Weights of a small transformer language model.
Size: 16 layers, 3 heads of 32, MLP 256 tanh GELU, vocabulary 8192, 1.59M parameters.
Architecture: LayerNorm before each block, learned positions, tied embeddings.
Training: a variant of SOAP for these matrices, 113M tokens.
Each number is 500 + 50 x the weight over the matrix's rms, rounded and kept within 0 to 999. Layers, rows and columns count from 0. Numbers have three digits each.

# layer 3 MLP up, 256x64, rms 0.115, rows 158-253, columns 0-31
455492456517534499510493504588498458488472465518459528587503558498414554453439425442488560520574
481491456492557505495515496468456510488547552493567588486496467501505504506492476409470504502594
599485488532440606531491471472540455572464539577401509490468536466593497528481488456544420446494
488468515458523460458532507491417529476450463550526451504566550547476511487484514508438554500552
545608463508458444542538458474487490510546571624520549526599493452492532535524510512583498483372
417445529522537535523520553563478543497456362469471392475568497485522473513571510456451530500593
503319441509382495416507433499512549481479529445456475533500538488563438463492528507458461560600
533518511498472573485435472409610474459546414601519495439549450435516589372485576411471554400414
502618596500538502419477488455516523448552488502585437423486476445492492448524522441435510526562
456517479458487532500577518485537542517499523522483492496525509458513419480495508540542386488556
418526431507517443445533521591523605500475589468491533439485519416518434524520523547475509494499
468553510422570513548510517526514529465538497556574535483537543512476458419492518494500514434473
536428549540482545469544559463444516521555517501447487497449562349445470494447493529430442426519
535589454545474475582588465404540491523525489594444501449521479417523474468508558465560478552385
431561556591528431555545472458461515505519494552506490525545487510549549494474471501579487514566
551523561526524513465522532403496405569568475552531476512535483502552516533432518509507488494450
523583447478583477395425449421470410522513620496469571459474556530508595473560496480499567453469
478492493556475520536453467422542502391512452432532568597468470523578494506492447544494567553561
481547530499601536553540502484458522566596415566454535561467485407608427494445528503530507532451
546514464526459444551529502522470466422499534536530530547509464528535467502505491523571474562532
475615519523437475467591527541468527427578538517531523539474522489518478469491482478430522454470
451508449516595515378513526576430434514490531396443511486446593478502515471451501529519499490499
469465566509522502491508487570498506486489600580501505539487439484504530488552405480456537407452
448459542502502477472517447536455441499484445521470522532542405477598481480419547490428477528517
539550436482470585563557450447564464479486484487525469508561546493416466580557476407378408535489
482474487534441582508509499496533553543487499481447565481491482448523469461453436446486514571496
553554537505581495495548558555592454380459551513496574447544540478462587506437442474490407494440
639485528517521490432482560429434484498587560586535537532588490374495495440478522540538483410450
524601535512467495436583458603456488487524531595491434523534465479521510417430536513561493507532
468524507556483431532477483543511539423490564374537499388567501499448479544531472509515465538557
588578468505517514453565489501436588508561471436498548444563534462529589389514509510484533543483
457529501494477437509547462482478509445523487555523452552509514544529475476533482444529576482524
477515504503471492555515584589436431434530500562469583506401452509547542541528451507551496500573
565455567546482541402529535510415508481544476583532542420532450401488513496506567439555471404537
580335581506626529498497512549448513460571420539485559384512506468594556440486536445497610368499
502523536477483487445439474535550439432520504530482579519572493474481517503504449481525528490492
547587653496522533626476448642467520539551471488484462562566454404479475528517488553532514476545
487492489570536449543499511548413565498595473522495467493451456477500558462570505421556526519480
493590516444444493457482503430529507531422486576555520478521594403477559497562492482564602408523
495564506533506526459504526482523557528492478496465473489451529513505537539584490439528527486471
515477620545487533368587444599467494555517384450457457577552492536504406549502496569497494594481
538509490550502469561505499597484531396466471492471545495542432540645539484541491463542565474468
478452400597504537571477493503522555426572535522518466481551499412523475501485557310525393534594
503484480439494456418499535575490532534476488532551503508646562508525414470544607489481552494478
528462543485514469492494492516532488442508497551461513467548487464566447522539487510493495515454
583536478450570424545535486423516491515474494521494582498509574433599540484423448546531560509516
444468470447494501515500526432483524505516525487495612534533518607477562471477550503497524461509
527534474492412516617576595562451502495443551603519530582574448489465483401477449474554485510424
453500454619493377438570531409353497640471552426484437379450535570493430541646438492559610562618
521632466543444617553490514403547426523555522596494470400481420374547406441565524506554473389471
514502402580501492500466608504550529531467500490474498520533547481509478553469447406465511535476
456434583529462559559503515442504477528530436578520536495455458528527536499616536497513495529600
516482371441507596497494482505558456512428436548390527548484400514513560431427589479538589469570
473511461439469553526514528472465468573524499582476479461467451537524494459461510442469585454405
515479499467545597559435566490544531528547460495545505517513499480482507517470486434564482451477
391534439472517502449581466597497543511406539587442514506502431495533525452480557447417563524527
551546485526436468528530469471539539522466594534542515564416548427579515532548450477449489414511
545501485520428504586460399461450445493557519527560473502493525495418579528505461520483458494514
517586489438503518477528518458478508419490558602529484472569508530439515448506497432540404568543
505473391576415502586525457498628578466518409377454545559479512471588441505500513470549482540454
488467565583420524534531587490410432579531500580496422442507492524548543570455393504521476638533
561550411514508584464523539530526390554437592582540615587557569483377591414488468359487582476524
557514528571625474496503556596551503514474394438425474440564588504429497393458502635565513511563
465460490552498558575550569451518483488567549448540469543504459525538473413530512530574593538577
482533575431485467440494520482459554497478443584542519495587582475424462542531465485466533465508
525532600508506487414545475485399483585525592580450497492499517527590461430473424441444540537498
463545532506537613517516490487579473470492438519465453499543479415583535487544428553558517528496
454500517475535537504498530466543485548507560476508459484521546475475446389519538480507505489437
450396546447547392470520568485475484518464491533464462463564399520522558495451524467516542485589
469469542474485402515578363559525491446470477524508507394578445472480504553519427440526555508488
427514438473504502434457435518498507481482559472473485481538449515476486512514445526521602491499
450528492459530531470559582489570539522450410463508505555517459477525502490531540535475592595586
446567451469518432522544488508478492533488554610483481495481463514495591500509469468563535508501
368594489524433470419484428476592468511481557497488368452511515452462418471452575510454502509560
444536563463545529530541458461541603475524505540458428444585513480680451496404561476521438371485
555518516498501528478484475549475484530529561465490571479644551518399536486490477507543523546569
498492404500563538519459576541485461429512546505525506483508484415488451496496492492493501499504
497530420507506544548535484428547464575491532559468517469423430495563497507437570413452507520544
511436488479523418560507523527513457504473526528439449490578533501517559457478486511509498469579
470534501482575497467511530535556456517475554532554500488516489490416519542581513487475555469498
481458500552438470468536470457558484419541572622464487460435474485426592598617544393560481570509
475513489499493509477517496470537483550493526535526458482453510478446529482491517487470547505443
547512562542545469471522441497576514538440546459499530445457525526452435467540484480492559532615
491541461499522540470539483418468508475607414416459367497459502493567482560552536522511542462564
451507524518535466527517441541528518579469551495479408508470518477439443461431528521521396488501
408457557503516499419514486567577514490454541497488538445500452387541437450483553522546596466503
471527463472480503477603465501475414471539560562510496504537572526467499541521588538427466515580
539508517518470470443541464484547485470577550539470507469473527482545520527450521557577452499478
571456549571548390565451541566516449480398517410517458494510488488441574543623476433482499516493
514498480466512472463528473525424416480478525441497496527503513625490528530529528529433490553469
530546444498520619525515513458488495476496406502492503581449576550470519388496542389472452443495
480592529594497537534520475551541507457567571505478443532442504498477489514557610563494464518580
439463497544437618582477431536464434505512500526503522529527519495495484517427532481529489427463
491470501507433471571605442419489473506547516556540462521585441433518497524512501419461514371373
415463530465490513426531562486480569529557540570442548525584513541581478429466512556500488469598
555468437581524593514480578397495562547530543484388483548464522459573441490510480517453477525570
# layer 3 MLP down (transposed), 256x64, rms 0.124, rows 158-253, columns 0-31
482571508474486467401465480522439510434537460564464502545486496481510556541564507547450515491542
525407488505347482578493460399530615525463466459532548472445432539551513464495460453535511438522
497538566445580559437493552506455505500518517516503536441545510492551491525532582511439539458510
476552588443474493470468502476421613468459446459576468523512474489459435494525480523496438539555
453496478507512374534587518424503536439520486427556566434436509536505408475505544488427543475490
500499468551533515565507606481474472578561516525523462584567451516570505481487443463459490480457
514509360481495507285372482420572470519476473399464516579499470571475530494540502492648480481413
495403514426480562461472543520568508579488486490442555487540421489542521443391512454528538483418
543557493419527549454495378443528485452439541547583496499526446494490552456474587561518416530478
410522453461528506485578577535534541513460549494537436478509480460497502534493556537447460465518
461541487392501502465555601541485535496483536493564507490515467453443578461536606558483551463517
488472452446514506521428522516553534495495445477527550484473509479510487477500521473539542516542
487535458399464530483586539502506548555448401455559563488518551467527525489474476468407592520527
474546580647495570530480430514538476466400469465470503403540495506479482437537487522557474599436
472473495504484597502541508458486513551526424437470474591557487461506391485462437550504438505538
545539539430515570490594566490459533495528450488555502481526511522606525502508561479539482490512
529468460566458573536593483500542535538482332498423496552479583500657558505471461475469563483577
498582539557543562582508594534456452441552545547635545563569470457507605484541458510540557474439
458579394446430445397502539405460421498606570488589461568538558556462521565445549508497481478551
538510566580491512465482541511517474503546483441550519434483521442566505513501486504514466503524
543510478489439537473477534406551611522553448503447503486476452474536421518528519410464515506552
453535440460562517443538503493531499503462384430477511536628531472473560475488449571575532543598
487457505477489493430470497486547559470487484484442463419471477492502390540529462490412468527448
461527526583427469458420551507515440549540499515593546533398500500543567523506595552477496471479
507576459521428538486552558542569559512552541527494478554521458501529462543501500563499499485499
462543459476490483490484510469467511437507547559525545505509472544477536459551535472503452485526
548516470527459513431550457445610476473463503499456598545492544571534626451453443517592407626444
441469545525458453522597520421471507442679532505613513565455495505443527510577544466529505515481
558465506561403501477471495591481515419456406480502508554548554587488445482551454514443482504498
579528532577518463485469526521500504464501575467416564405451481502515537521454458541597459556455
503521391489410523492511465501471530536546455442440563423520599509500519444445538428533518506443
483412473507455510535514493551489493525507425441530478553532493563539486473535516549530519514573
442436519579563558497530608511542486502565423496530536505424550425555436558484369507507538451525
519456580577418489397446553600469575533465471493521602484584561426545423403403431544491502505532
583456567548551524563511444499538484542597421461449549497511633495606410498433458439495556487506
463560511411617519442464520494529515453482497470581548527532493484538463490530552545462482526538
559556424462406467541467477577508566535475519430436440616547545526511482470424504553541332442539
497435463500494435468482450530472537470481511356485540459413543545490418441472518546388466502457
468568446400525418442419448525524459457461495460507480546448535476377464541463563484538475514446
526531501526524515494537482462473449537505513496588462441593589458458572433404463471436492459472
482416363540523494537464458441537489550534475466329482534570478537575403474492582474468465603535
435465553572499419424484384538514489456422547489490506433478576543494500422478463545388537530466
493521426461556547466478601493512478430562679523488506444545458579490514485558566417449501490499
388516549422493495400436451506545631523481536479579431507534578472498547555555512590470500473517
478478517502547485438528502510464492502497489485502492501572469459499532501533520474465566502520
555501488428501494487445470459439539451460415442470531436507580488607440460504508553439490498501
511573565427475479516497528466446591550599508510541573506476535512502575509491570555564475429405
550517572551415422529499454466528494465577493469453452404458465466488503437474491456474444565407
429429475460395358341600420446517487422452462434471485546556542517502335422512480503523321596590
497492388534424556475529483454501503524452420513570450441547347519527517474556533487394461565488
571458563502548430604485589545546448511336497518513506542396476466545422590466434521527469486438
463457529522512459533468482495522459496430461425535533539442515543517516457483486516475470520548
491538480475586503517442516545524447532503441448639488472602421554468503570490464534488468567508
550529602471471505483513517437457499474637456476523510464525570564543460542498525552553503485513
523493524431517568495422508517609515543469447479608561582516524557467521463474547492581518579526
513544491473612497491579581520554410536556515473565496484454536494380480614485383520521565485563
574511465498553537488561387481548476568550408411489520507505509520547425539528571474494451547489
565487513560535509523538554449492430476586587455578451482488511461404492516566514534506543508575
525463528428467574452465489491541402443530494514533509504516497626478496509505505497450573527419
453446486498513444439513516487424586468520483595609485447547471544525511483484425514460532463536
382463572530481435513444563517450538461507523561554511498569492433556557520513463478503471428487
427422471477604548509506491563438520507571447592520423482563393518483522511448554327443461549555
479467610590467485582443473441520491536542393478368382516442502539486554624547401571477505457535
416472430453513559582511467492485623567431455546377506542516494492596503464524515463467507485572
534492506585408471567544502487563538564509417487467505489474536475498549579416403535530548547492
507541496496486472510481454597402535447517531566505443468617501429540478473506510504475460542552
542587493505510517539517414614538485513492498503451523447418521537416510533564519509439514574467
507478469523491509541416517544485465514492538506511453511516498529488539481554544484559536515526
473343547523548521540485574522521464485437485506546435528545491566543459468506544412487430457558
471506484391488466515480578552479504547473539540521474485501511545454547499481512511535493518546
524457553494502541514430487511568505442492476475532517530541542484520483517584515569542523516557
476504607506487550511546525468540478581500498523480431560483449437499510529526504548508459519578
575412538448475517512453408519495443506467460495506555544589455515476486482490568499484492557429
505526606477601527539413406524511477454559448409535547466539519466443528484479540460511524506491
503491511513523534473632511591619504502449487530500522425478463455557544533451528445516491590603
477506493555523568485443561522550553456526565535471492465428452477616607502496439500539485523444
476499545532419499513422506450490459424456598483453482439482531475504491449521435479543411525477
523572573539486448444549542547477564454451506376536412458386521612514497540576571653554490498625
508404406551529514563521380498380418518558470521463478496489476482509531529627448433484573541567
557467513539477491526449489488562497502454524471489525472435534425496447481491478472444532472437
466437465595449424522490532447439515429537522470463401486440555441473494515596502532450502427451
460506480505438537528475506546508503500511474417445466519471542488493472475460476472524483471470
501566561479535479438474493534454472466549538560534474456550498440436534473447514556527518472500
436430519491506484529538408495464454519534392532429559488507467466551500473452426404586490525458
473534584465577524464395493515504501502571623548445486506457507513417409549583560459407547483538
542501506459486445494587485413431422481553531512556535497572513531440510434549552476467473482494
514590414475542524588491525545541446494481490539518535525475457485457548541448493557538448609544
526429475501498528506528524534511546532475520462454532479518514442498480507528472561508471495501
510534512428567488495600657554490544485572656521522505437393514446488375491447594596522567379492
498510546449555503503560460479492517537473474493475520480509508456490450446472473498477464508453
513479455499560395461499526535414590502536463458639448501525565495422521551531526536551484526447
500494472557329460541543439508550494518435523479468443491458497500501441478420448531507437468597
482518449457521512482488521513378439462555569474584507439562509539386447459483574482440537427494
516535542558579540419397505534409441469470535516469487329485584472439486411458467513501455615463
453558497448561500482366518489510369522568648479585556465559504520375536422515611540559477498488
598540458436496450519621534471448452471472531548523553529575519476422455454430613511490472447452